Part of a small language model's weights.
Size: 8 layers, width 128, 8 heads of 32 (1 for keys and values), vocabulary 2892, 3.44M parameters.
Each number is 128 + 32 x the weight over its row's rms, rounded and kept within 0 to 255. Layers, rows and columns count from 0. Numbers have three digits each. The size before them is the row's rms in percent of the matrix's.

# layer 2 MLP down, 128x1024, rms 0.212, rows 51-127, columns 640-703
095:071123135126132088092181083121134077129160151178121147054109127124106193123103130159060140130099085144099134135150119141128044097129164151129167120122184119187191117083103146132134143170132131
097:098142163113087067172091183141138137107150152114113144084143140179153118100171113127131107131082153109095164093102102138100144159133139179168111144182108161124110092086130100119126103107133205
102:174153135077156082183145119131174138091171064141160114112107146122092138107088127126073170142075121119149122150116150174143157080098107088156119134127100054158132106097128130104106140104177150
097:122162153165102109085115102141097107171118175146090054158145080143109162111037073135149149117084099134098209144113175121241149067105129163200122135126149075158140112108160124109135145102132126
107:143121120103131103146163098204110130121129179109165140147108164125136093159082121149101115101112176107122156117121133150130099173177153056125100108173091119125165157127166147121156156175133138
103:091108180107146185128130109140125142177157143127132110124228104173151092122041136110096105085184129169150128071159175107138071112153111148083123107111123201081195127098108163040104139092045140
097:141201102137052120104147141185125110158193117157088060127136155192084148106142086119136120088119179151103138093089182107133079087173144130094089179148155118162155111079142138143177102135157134
096:134136125193086145145143146107098088125118117153181210117083083077074060114170164217122148103107126129149126142116198126141160120148131110137089117125143101148151119153130116150130125116080131
101:140109169120140181133126078111093056123105114123183107206145095172138148126152104049141127145097088134171121112143106152141099119134172164107101062089164107156124195086162193148100160126153165
103:135152074129097110146110082089133153129137115168078093180189138148096121103122154100141120113147167137155086117133128176082120124123156201156134111123138127154174204099121133181124081074075150
099:114111109128122193118151155132123127164117172153164158085127129141126112110107090164116117143086021120178080219133103159119052181084088137182132110122123199081096144149087068083133128145105135
106:068181149143148117226126072146159111155135149152129134108071176192155154131143139151126093101137107143109147077136112156111133095063185127102126144145135070164130129072120122119077116101159156
095:121182139117089117172046120159209199174120101168166152118178121078135098115114104154146150161094095088128160103123136138150181091079125121099155158114118061128097156102096145092082109153175076
102:122161145092076114189156095161132150098131106155138136193142168124146106073219150135096190122133143103142102120137119083153150162091117107105087089136141163122160110081133151233168139090083157
102:125128072163078120142165144108131136137157189133161128168119200144153104095131135102118150109044142090115180105141092133142097124113102159141092076169117102093103142129130124103114109161120144
102:136140113163148139172108199174124149134195015169123075191144125109163076110104141077092133152100142179138191086134120155151143174141139136133086167133119130186096094132143098159115105131172120
098:089106144154152063149092156154147195134098118133091173103108136107135115126171144195082140153145098104123161118201078068116120144128174133075134186112078092160131119161094138159130198178123165
102:126163140101103196161111186114119227134090118090130093113146197066132115096113085143203139115148176121109177156134158109158170155105113090126091141141165116113104107161208106150119144127130150
098:114142156143053191157185131093141097165095124104129113122137150136103131127064122097150120083068110134119125099126047080136106158103196096106128141147137097143150146083125130145144114149123101
100:101127109188160077116095118146091085147079186079147150119131099155195140132201124106148078139125153131122118115107149144111096139158063146126156122103178166134167119177138164157140120063122137
096:186059031134145112111142117088152139131149165172143146174099111142188117113049134134052187162154124136153119142118152154092153126134106118112113120092157140105092139163114069157110138112107122
100:126060150127093092111125110019073063107107141173187089137128115109154118098102184125124125102115156126099123062111118088168165128081163133163060083116119163091137149125122107088149145135148134
098:113248075128129074111118122135141126080181134141121153067123131146158135117099162162089149077139059127138156094156059157168117090100097152159115107148131116183111134108104121103121061097157110
100:080111118144166102163136130155047168190153203071120126181111118166153158156171170128157098125156117136193104110151144123159164110181153112085116150058128105105126122168158128177083184153124099
099:096116139155129129063159081128124077104148132109127109107119113090166119173118158197112163193185134131101173107178125216156181171179116087132100125147131140097139143136146106163146123089176119
095:128183132136109148152129167079118194166141128100065123126155155199172123177145109117128095149096142148166113135121132147129094128081126129139123133166152139105153181138136179145178121105170138
104:159115155102127208072135070094120102121136084121096177112155064111095139146172145136146118093129105116126131092133098155134052162076098094149136170154161089131124169114174101077091138157115125
096:122133111091139127127151238115100137242106060153121150096101143108141136156180129090116121118138079114141139135165119142122184146111153129076139069136084141044154140109128149194120113167137082
102:106095115169120188157192111148123121098130141139166117115124094086127111145096059143079180088191158154132085134145109145039164072167126074110136125077114161181115146152147124082185113104129137
098:089162131147120179136116181114149132114147073088108070140156081159183139104165106105174151133105110144198141090149111102184114153137140129142085124086134152128152109140138130120134149146111117
097:146176092139108078098127148115132131121087194156098190156079143105137131108065136133138133073119181153150122118135178121163081136141160093133157095131132152109110158213144102140132127169090122
098:139138150174092095175139127161091110045131121121134102108171092153104100167158120162173122115123101117125119113182145083148176107118125129090119138171134162116115116147161175083173117028117147
102:068093129089096083115088091150106136124112113148070166113151091082178115125160168117178171120154167129097146079134088119212152106127181136091154140121074135122095184113129152112188122137098091
100:127124154107153086115133038186070149153128098113145175146128153097110157152125119139116107129153084136157124123126148124191145130150093103152151108091133132121099168142125102123160151104096185
107:125109187173142096122059038170119128097092183147141150181150099145169128129159159105145134167144049131138086139131096162076159096094098123125094195099168100086136125066129208120139100104140141
104:101138109157102149123168122254115106111141172114092128128056217167125131124097056113162113109116130129139144097158092164141086159184118078133119113134131119140146103159131139159111140108084133
099:153077134109145092097151118177074175118129087127150128146147170193146104153136119131128160122158158158130161137140136171124132138121116116149133033091138157119162198156100148192076150094123134
102:115093110146141145143119134072120139156127129071128115089108145139143065169092109069129115127097109088106121117115088156082137133122105157100157082159137107185124090142096165205168118147120101
097:162105094192081080089158173144198114110172184067168079153135199153159099138051185122125135154200169132100145147071207131132184185211151102136111148107106095128135079158111126144117117157119110
094:119123111062091112104164116165148121107153180097181105118149073054141133100109119157103178095132146120105097101129090101146161174142072188110114100140158127122120103083124122139117146055089218
104:134081152091130149143102118119071178154112160130047168097143155142102133105129161134179049193141129068119053096139083093139138189098120114093124136104150150166090089150147079165090134080118112
098:077191121108154133147117114107170126122126106171081132139129101117138149120176134153149146112113122110115158114127088134082102170209108207212137042071131096173152126138083131127122150083141112
107:151109133099188085141103190139103087128110205153104066123160081140113163146137159155115108147144108126169160124120108168084099148136178133107130152144141188141148118153129107120110108037154135
099:135093105114114115142075153094063164132124138111074153088134091100146154150103057125150051110150165150112157082069167140127140098161096117129124108126168079113153157167164121095107135200172089
100:135130143133131173160171164173122157145126102177123080121126105132148171087066100175115155134119131100121131162098124155113089091127131097190085104116138117173160121156104098119154132147111110
096:102143147161093176088127169128105139106105110202147178129114123171100143164031082142152124091121230064110087139123131125156114136077157133160105171106086092112180131087142159133132156078102152
108:097131113091107123063083107134128152124167090066159085153091096172075109121142136132100195131128162152128073081153121147183133132138135179202095098150135119108154105160148183110098136106121151
096:111127147139106125100247141096128143052153151095110140162136079180129103092151141121218145130163108169150077117148132132162138118163112142116106122129182092131156152126161106129120173147185058
105:078138117127116140177119080114076150165146125046143132104133114063169110175179127189084170142182199137182104065109064118190124090118110127141160121155109143144136144134115042099086159163107130
100:114102162112113062130110144152109138151152135083150049082120112089150122114081116152170173097107099109109102108118185095086116163164132088148159136115117157108145184105093088136118151145162032
100:127135153101140138099120134141089107152135131163085204127110103066067123143222136123153128143167100110130110082083167150122219171096128135135070101138174114147109125165143190094132142099086133
102:147129142095100147177136080091069121129139190132089239107106108170161152136139125186131134095066164046119078098109139137123101133174141114143161157144101123124153145081082123164156113143109174
097:168128110069133070169123125120118114124150124154201103120143103167139138138154150145133142079186099115116126111157154194117112138145134133165074121052165115133205125098135163083143091113082084
106:115130091096147167125146187138146165107115108164103157129106133181162127083114158144177101130136090139098159132134148211108120115132077085146145171111083139131122123082088091132152074105094137
104:080141121151072174075155124070169204181128135112123153142100176145097125080126121092089129069076128184180100135119133118167150196114076151197122138165113156119152095135099132110137099108116137
101:087171155096110084142100138180127071092098110117114154124065153112089067087104134173105153075061156094104132165131151112120148159117113059131107197133148185202128147129093192097132192089109096
105:127166138092125125109092098136137172172151160159058102146125143167090179126107164147140127167131104081136156141135126145157072140068149131119107152114143110163173156106161167118153135155120127
094:138130152099167062091138138080145123154117137157173159091180056099066127154093108132105132138105152121115116177092170153142139167113129095175114121164157152141163107171128080162111155085083184
100:124105123152099115166114171124186055094114183175125128127120114142137117091108107109091090091141069145124149099140101144123138105113100057132119124190117117112109104118197126134180128130133139
107:067135092089129106094120125168091138164201163115184134111149150070093100133175182119093146140171126155171091140120158103143164117083165099103156094069102150105083180118126196137125078099153121
099:117163088118096163132154066102128125113157138156159179092135133115173111108090148118109083128087172184102165169174088129134076130111086119145134141096151108151127151187099188095175138104130080
107:124150101156093147099113104134130087196166124125139071130120118080107154188147175142156109159123076110166148163136147149118183129190141168103153143182152116173148100138122141085148094160092143
097:071147097131147098162099075092164070138121091103181149114130139114075099114134125104098069135187123116145125098117127173155123165134154139169131122105145157131175119190146086123147113082056164
109:117114171081125155167122144113139164079159153098130153151050154154123141115184083101121141121102142140131113110086172110134151108087125101082178071111138082124118061094214067127114067089104141
093:129109115123169161117142090106174088091160160107128131142165142167058128106111070131081079093148168136149131128148063110153136134157132157151162110143137163144098125211137092150136133131163148
098:077141167114161074164081100120124144150113136169154099139071111036170118118169126166130099100125148168157113165153128152120210113112152111079139166140119101123134208092136122103161108128130140
099:153135147149122063181165106123133110157160101112064115148189100144112144107202131168121074125081063122098094160153215143132158144102105139072066209090096090096099134161150096128100117097202105
099:123139109097116133116127121165149138136167205128204113100102118192165110129140107136234141127134139144150085094069115167130175156150093155150131145176138097064144126180132112089160129134085115
097:099185144144125111077109068086134143108089140107137079105113167064112067140173143113164116141132075131133165133110146151101095126158155162123152124147116209151146105131170115095106174115106057
106:135172117165157158090168143182131072200136141217141131096078218121174102137121124089136103097179057150116184169102114134080086139118076133114145150170116103140183161186093106071126120061089137
101:112093117157101110123101106113133100118173113131173174194142165127090092142155128116175130142103117110130164100134140100109097125146109100151181141095136169146123135175127153120144210078150119
098:094160063150158132114129103127165161140107089131124137105072162162112146167129156132110159144149189163093111164135178077187102139168151155135100157128160126129132155094122082120150122126155128
102:136114133154177090162103188123151120073114151103131153102139144089125135122140147183156172120112156096113117090111115165088135165110101084133169117172100131133083095064085127100119150076144044
101:110191048160233146088084101066118122117148084095090102124092139178118101117163097086131171152100129057113135138160126096124117186126144114147141110160102111136152076065143131151083142136119159
099:079163125098125157138109086107150124160081084095084126137095097097120133103133103100129118107124135114107180094171112095058104132106092184138131169148103090120164109109138104151103126174137151
105:075138209104193118143143183133142103154149056085093085131136153134130149135144127091121155141136144178124159102141170184177160122137126074163185122177157150090167130092169126062127136166079116
099:114158231135108151134120094143096122172130127099163077197159056182176131175066098127022155171071074161106088108157176144156142109085105119124126185164155079140133130080100089150140075122147159